python train.py --hidden_size=256 --num_attention_heads=8 --num_key_value_heads=2 --norm_place="pre" --rope_fraction=1.0 --bias="none" --tie_word_embeddings=true --parallel_block=false --lr_mult_down=2.0 --beta1=0.93 --decay_shape="square" --batch_tokens=32768 --doc_mask=true --train_tokens=156800000
Each number is 128 + 32 x the weight over the matrix's rms, rounded and kept within 0 to 255. Layers, rows and columns count from 0. Numbers have three digits each.

# layer 2 attention query, 256x256, rms 0.0792, rows 0-50, columns 0-127
125113142088063086153133068110152081131119152154197096180148105145050167071190109116116180116089073106076136217161167045105165177173159103084127126138152170121073140094058192154108125084126168097103085178157120078076107075093109127154163162110138185103062120079158107026119123143124122092151126147092100066142090118203135137103217119068173120131159125127087134159082191048084156095133
162142144118133113116165161135099111196147115069092140155051131161130145153112194136133214098145131079133119098156123062114151111109185116159181161087167148111123108091098148111147126144129105145081105122100109121144140144126109152120084138133147067086127109134193173150113140099117114158093096114082157147117110162087114092128145121160149121109122112071119094114103155154185073168143
192120140094151138093177143153140082075098097103086214153133082114134084196087196148131124144160176139101133123119108119110144098172189099158136114202152065088147084071108159195102183135139131086173101128114121086155174118128081147131045128129147101096132094109123176129137093157175084106171130136110143118063137098110158094104139080180133114089116046172128145130215138152077090186151
073099092161107134121024075090175164096169142124160094094140159133120130069158102115137083087171094140171175172110115105126140129077067140114128107088103129139106085108167113129176159083109163111133082095143142142109122115082157113146125112148080083145107164073117107151143127093113178113146144148091126147138134172123152163165157140138142129180059146109050073144086138144140216076142
152126126145133106152097097148099140147123102110136148134129157172141150115153153111108139167126067089110098157148125148154101144135159087115136149131216144215162177135150129104178112103115090139160183112146124173122162158170186100102160135133124169087156147076090103131069075098099191172122066079184097138142094172136116153176162105157113145111171101069150141134062108040172091115094
064186161089215163116124133125176100092205071198160142127136151097119116122123128140147140164155108115101130136121137085157104099087150135130134032104108124128067092146130104201153159081120122160085105151151083149128139157143152121086114156108113081114115143094107063158134149136143147099150150109120153180098123132110117155116063204087147106136136171112121132118080115116107159140150
132131128105119114155082086069067141127130119195155161151110153151111189144146058137158149129141128113186156129127142151100162186180104139105066091123097148104110140198166156062195114145123112120150141159106132190108172128107125110130098117148148145127109080088100142119187144123095171147114071120094101148112113142072114108091156163137123157151137123106138128161106100148135146150135
088167174114176118118150144106170103160128152106140120106130080103126139144156128161045066172107160140129130115126165139114160109127132092151156160138150104141111159158120121221106179149146160132101102149183093144104105076128073172148152130086108141153134131192130122108105165148141083112082165162136126089132146179208161118091110150126100125119056134167126124122119145135097109121148
146025165103116125147084122157133143093089094129131152117167094091101180125080143099167064107122139155145087170128125121141122118091096157196105127158117169089153132098169116068181160118138099129143105144072186120152133174123144152152145176141090083134106136164119103108198156108145118108074092101141222139112098147132094105126106113094121140144083143162077081117153093155146128117169
122167067161172145182126115150185158227092136098187179096101140123122121188132126169120139146170170177151119100105074079106078127159109130117128096122092150137148119133093164206157133121096207053101106142169180096103129104076088127099131161106153120139081100183080149116085106154169109170183144118157129162125108110129146113112157102107098090139165215147169153098121065126142087091046
097111092100139172065194153122182156116111114114118138063118116148116064153113101127130115162184112084112112143064134117147126078152194124144136120164144100156062137058105115158168127104124085119152132140108135084147063098132153118151107171084116119190179126117147128036123153155143136072079158116099162117148143131150112186198100082155104151175109148133082160058137138083214135168131
142132180137121158217121136084118199143163129092105126131139136107112166172110130055134088139171136145190085088148071186100145157113137142074172090083089129134096108100063157214116142181162150138167146147085144170158104149114116120155154131119105080136126140134168100159139121153134105132117118121124126157087150114093129065013178120118156146130062092170085088079079103143136112149078
139152085139105082136166077102140126116127096140092121129102113048128121125093126092172111159144126132234097179127099145114138091108136074154095155148139128116122145185178105139188165143141147162134088160175070055120072149138190140103156144160144153127128116127112162205106148123098085120116154086126147125153138121119092106070110164075125168120117124105081148159097130132143161099156
116091062126108139070199127122150179170139165148074131063116131160151158089117156096159173151102198148091107147100077178126150086179140149160223199064131153143102073130114151115127132059121126178202084177103115102098098074101143128153094135159115168131075122183084079135127064118122198133119154091062114101143082141122145183082112075153083150085213129096112163162197106089143184095142
161140142124123118085099130036127143167129129094176057157084110177160154106152101139176166130098158170105117148137126123159104153086131147054186176109189128125089107171189166119088137142084145133230146097054109153162143059099136087110148121177077164116142164126153096114121141163164120137129079145137070093077065128078176106181104112172118105090165133111082128172135106127137125134150
129110125110122168127082157097156143182095122118114126157134097156152121169125077080141065124104119145090066128077142125119121106114124098140127159127104148075114090075126121133123108160159138158140218161123162150085157152174139110087125113156074087128150125048170112111157142136081117187148079171122148193060139112138096130079108199189126151091083149170129101114094144215149105112152
185199127132190103123083084105105077202095132147158185108131171123164145155167152125100127075185133173067111211135148094144172046151111194087121194134135117086050069158127131120088120187117089105123158153132138167112148142143158142117160083242161143092119189083139180055138125154129149150118151124156124139107114138129181109101139133182142063135158068095068037082072128149126170156144
166157118121083155138135126149129081117174164110120199099119109136140121156103123157092058130151148153171120130144143143162106166145109052150123100123115129058117103134107123122165111155134064103094146123173115074160112091115140126164030154167140092147085134166129114157094127130136177156120127137121153149113129109089085153122198110089094140113150120146184074172101145212094083133136
161145123067163133126135202133062121131201122115097146154112135127155170120094130089091096127127086193122145223121136149128109173188110155072101071140118131091118114121206118208156150138150142171099150087140135128102130078133109100106129111161159125140115098210130120113112125107137104112138097174164066174124142154119065130048167139178103159071074119082107149138136151208128189189160
187169212122072123164110101149140158109138103099189120183152150146133117143154166149112169173098100129106172169177167081134057200046154061120141057165142102127138125104118109122131142168161176150187130148160091114121088098179151145095168089124081079202065097118137145131086105123105169090157117152180158141146091153149222087106056171115127122159110117099033140131137102100049132146171
196126152133096103150142125181171128164117094126125163117118116106120134151084180164114124144128157162155154077104107133125122102096157090143126137166138186124145142087096095175110083115141070115147159131117133128142126135099087157123117095123153098134137092153149112132148082120153177170123153088155117136139095087135198143106107089147108150130169137124125111129146127140076085129140
130108169133122055091174095126104126140138151131111116130136140099159133124120160146118148137125109145173163151106138118157161085150085118110130111080107118138173145117147131149092165173113084086033086132106141167139104115119173095077114103146117165162097112093107131154087104136087133087171173149101141154130143148074074188082152146071114103100130109167084153094093090159123128131069
035116130167170138152123126160216115141093078073118089132168185090136122090156133121125119158094121107152081086127108086170103123106146114194134168096155122139148099085101066112138122163171112073138081174103114117130072127148054119139185172088081098163115087157157168113130144140101104114118188120112208121114186112175164093153087116073086145190195146138116083110148110151151092150123
098096175125123130095135182124150109127060138086125136165119116136134075114174122129074070119081155108147099035148121143076163145143190114151078188139089116117150103112127112156163155149138143139103101120112110093189142111091106151124179081145101103138084138101162188136134173115132105119122167164142164068133174117181135023120115125158101120117114119202160108104095144137075126108139
095160124148104115149156190110098124176163129077178072127080185160145160060163138178128111083178090122166140117125165072081175173140126118016094051087135117152093148166149049134113160148170106124120185118177112157031209145120100034175083059093130151102166132141160121103133111133105099181169127188125087163134145129112119216159152111144134118150146119112151159149134139201114099097146
165088084058162132135130123095095124116168116210130172107149110139141145126092074135181092130061085198116145133092141167167060108146075147103112118129101179106048128124158128089178147151061156103129107159109096165134112149106163072107097085080108096167130138079132052088140065137135191140147118123107089152133114139117132074112123090171157075189086070105186199174141137138117129126167
085086114149170120104148103141126104135156198089199167075088134151157098072142079118156104131159070197169099137117139124103128159185124119126126146092145119173130158175107074161087198188125085123143122110083069105142174144062136031064090153141152074121115155133188144119072091096041173159140093162108077151122095108133085126146093196150215123242167106106038141145109171152134128112126
130135092128160124129161162168135139057159143203083092144103100168155222151097131157108108098053206148056165121106175116132125145124113169078043142090104112093122117074185166106108058184086089125148159132117143134167059131064086129135111143097123107082114137201182145115162139195145090124150105136136136150054115071161171187127165090124199167143088143144129128191105158189121150088179
088076123094110155167090106097142083083120120113130073142089094115118131111141125140137150092083236143156166157184184111155095197125128108098104121140136129116076121107145090130129158113125140178149136135137089145049138127138127095147146121159095157160106118104128151105166140140080093095157122159067135169165128096113105130120170080204172126135091109142182131103126093171120166070149
124117131090066091085084100168143094123115088151157124174096081140125110172099099126182205071144071074229145126105101102083098056149104137119084082133145108121164142104105104109135124060134187119120101107128116180073125120101167173191121162178136153130092079123120129071111137145181122193106131118166118137164200093107121086127157092137097171176210106159186124120154100089082124117193
069136172174116136062130117094127069116185057153143102198134089127167110117069156198080120120071156081089109179147088158129192098119149184189077115177130119155177048128116075154100106106137119098140133136174088103050170095117131098145094180118079232145150175133151143124138151169129078093148174150121101164123169145117125125100132178111080118162116133128135144125112151137182095111133
107173178139154053168059132097050132095050106168090186144118178147122067166140197093118126060158172139155130111198068090151117152172123151101123083103061126128093155171136095109123181060123186112100116150133113156159122085055077135157151124111092149138190141122142110140148138091108156145153164111129094128080136144101047112153137182118097124143117154139143112121094152111074064174054
087089146172168135087154102127090115193125128202158138143094087104183125109140123131131115139086121154107219189150196166153200096160066194080119226129108220106173163133157097071113114085107110081084056118092054153098086120161178180125079086155164077158118135112112108089104124184172192138096216184073090110137101097106188146142162141124075103138176199164069140171107061126163141057050
139159098124074187104089106093076158104144109057130105102087171149082046145144154094135156182159165074119057177175080064108060118139145092159145061137156087182047124159129179137065123174084164158183154115157160120177080109119047056173093182137077124130055120132123140149134113098110111116146061093181111131120130174163086215150137109125185139125112101155214128141147216128084086152125
106112146165127086145177103164122104152118121185161125141116127101156093081131145150091107095078117144156185130144121149142154112115085177148068190130094169117142130080119114162134115072172086101113097128094103133115169129148126212097180108117168103127172111150121140067140106140168141140138177114075115151148120098116203079113087128092077080131130159192085114144148111173120137116112
127162142150117102138115142130092099108146165159200190122124092115119124097092162146132126146109119117116114144126103112162073171152109155149136116126070153106138119083128129121136113099176061106113114090126157141107111163157100188144113113063129179122160123128125112126134081100119163121089148116130129154155098132109115137149165135129123176171149107061126172128125101175113128155102
161166140092092122121121160142161148078159163068133087120113137155104177180136142063136124147171145134147111091152127065057053135092207099124150090152102073192123126180125149193119131147067161114132149100165181090164065111075211071170127140055132121107107047152133164176123153122140123112138067117187106166148145092075137119108101169179141118125059147104140122107116105143108088200127
169182130179102124131116159116163121109175130132141129101133180102111108122123098183116185153168133117103170105092120095137099113117134079152112094146113162142098164191098118151124072116146139123118129185169168136153071118112101113120161108156126110152142097129115165150109122085083141142094064114102154171117119134100118171131143097056107135137124082101146140110100192114114157100159
146160171173094094144133150111152109116128151080074128157094137142095175155152086115045102105186183126099100108088164129118048119152105112114114135166075090125141126149108139108109122125118122157036140176110158133106164142166170099113122131113134110152133170123136127143130130114123163135112033128133140203120134188139080123086149109126126144123154136055184131122107232122087107115127
130095131104161142126130160087134148182109112094113104114131128098126126109146147132086130134150096099112092127115134158165130153120095126150170179159130154122119170131215081100139149078154093127073074110078125142096130101150093197067179141110128129075172126167092105079096154194134100061122113169103152068102122111156149127114107107169091116151154164205134121097112165147133178130047
116057113190152134123123125066111118138121107078136157146139080095157122177133133109116130070141127101142149144118212140110162144126186060101068161115183139109170138139172140117084108184103148171174118134095123169153176123171125142105107114137116114166089172153101122132126139095158121130102192166124145076151137108154164139107120188104159136175185068105139061177148092138129109102108
215028107178138105116176121182166164103091105078079184099148167139111102056107129139181193149176198148181107111121121145153136068148160099150110126159119096124168123059115111132177138124072159132139120118130104096120028116093171174148099134146097121108173105156072149086116155165109141099134126121162132132118131134159111175129168089098082103110158206159102129144130184126127179122135
149144079157049099142199122201190160142110121081055156158104147120088100089095190195113140144108160165145045077145161130173157112089095134072163138200164149112107126186129081227118068104170125131117163139161123092115071130163119124086123131133126151143145102169071121154093155130127151129154134146163130151149122091135154151088145123165109098154150141126130111131125219125109106116125
121146070156080137095124156101149142155072145127102155096138149095171140110179116119128106126166060140169121096121136153114152158186141111126113120125114169108141148100096091143088146156093210142099161142150090117084160121116138109127109096082049139071141202150095135135130123133112092062151119151120097106134120160149129155141147159217156133184110123094098129123130155178135134134075
164138089076145136140150167120155152081165117125134108129182121195046229081095129149129150088162116196122170152100122071128120144163173120125153086168156133141088115118106125113130131118037140208163135180122118100115098122097127104134152153163120119136151077123159127078053122138079145102087097138130157113139106181090093208080134137108061134087127172114209208097159122142046182092115
147117098133059112077182170033090092127107114118150126165083117133151087077164141080106137113155143102158138129124110131154125153122062189144138094095142119137119118094093098150101143155100100095125150127084161152082154158128120115113112065122113151144115087145079138083145132143108079152139106102141140159116115115101114132124083113112104148167147089171147153138047158118170144152082
084103165133148149091128119143125183132096170069106148116125154179140076166111148120098146081148147135125092155152057127170178096151106127113126108150169136137145136080116100124137125151157139112108141148078116085120213084141148141142174132144124136110142148173113119151164125148160137088150164118164184114087150150147119144158110138166111092144164087105115200156098132133087126106112
197169120122127181167130194139177085122140121101117178123078133129116149130061092127160151140151154120145067089134126182156139114116171163097088083162056098131148145136134143130133140167086089129096129069140106144155117119101122182161118110143123116139163173122138097126128065122077199149173093117147128167125144106147104139158089173156136131144128162166065070128181144172095090123140
079129133129165113099089158130132142092117120057098166124102129157105092152098140116198153120191125150081131134165127078138130093159150131140153122113137083108093114089101157120155103204087149127136124115133153081117153138120099121137165114110134136099074125148127142136117109112111135120125113086179128135118144121132094150170077123183148141157105071161144132112129136106087109166132
105180122102087160174092149144118137086118090093123153157174150172146167125148122102131125103170152151152101103103134099110106116168132109121115096112162108148086147148174137139093149144095120188156122114135142131125104086116122095142136143152082065137111171116139101194126156117122093107138053101117151127096117132124103161110146121102144080177115091114177146081196129120104137152157
131102143118148136124141118142158186135185133169124128106108112114148134111149153146106150144091160104125158067153136130107132148122094143111141135147126103156090141141119117169134105096109190138097170143121125116136127125093106138153117149117114101115103089131128150124144103178112153127167148132186103153130109120126103124132124097130120169121135167160099154124090169114111112165086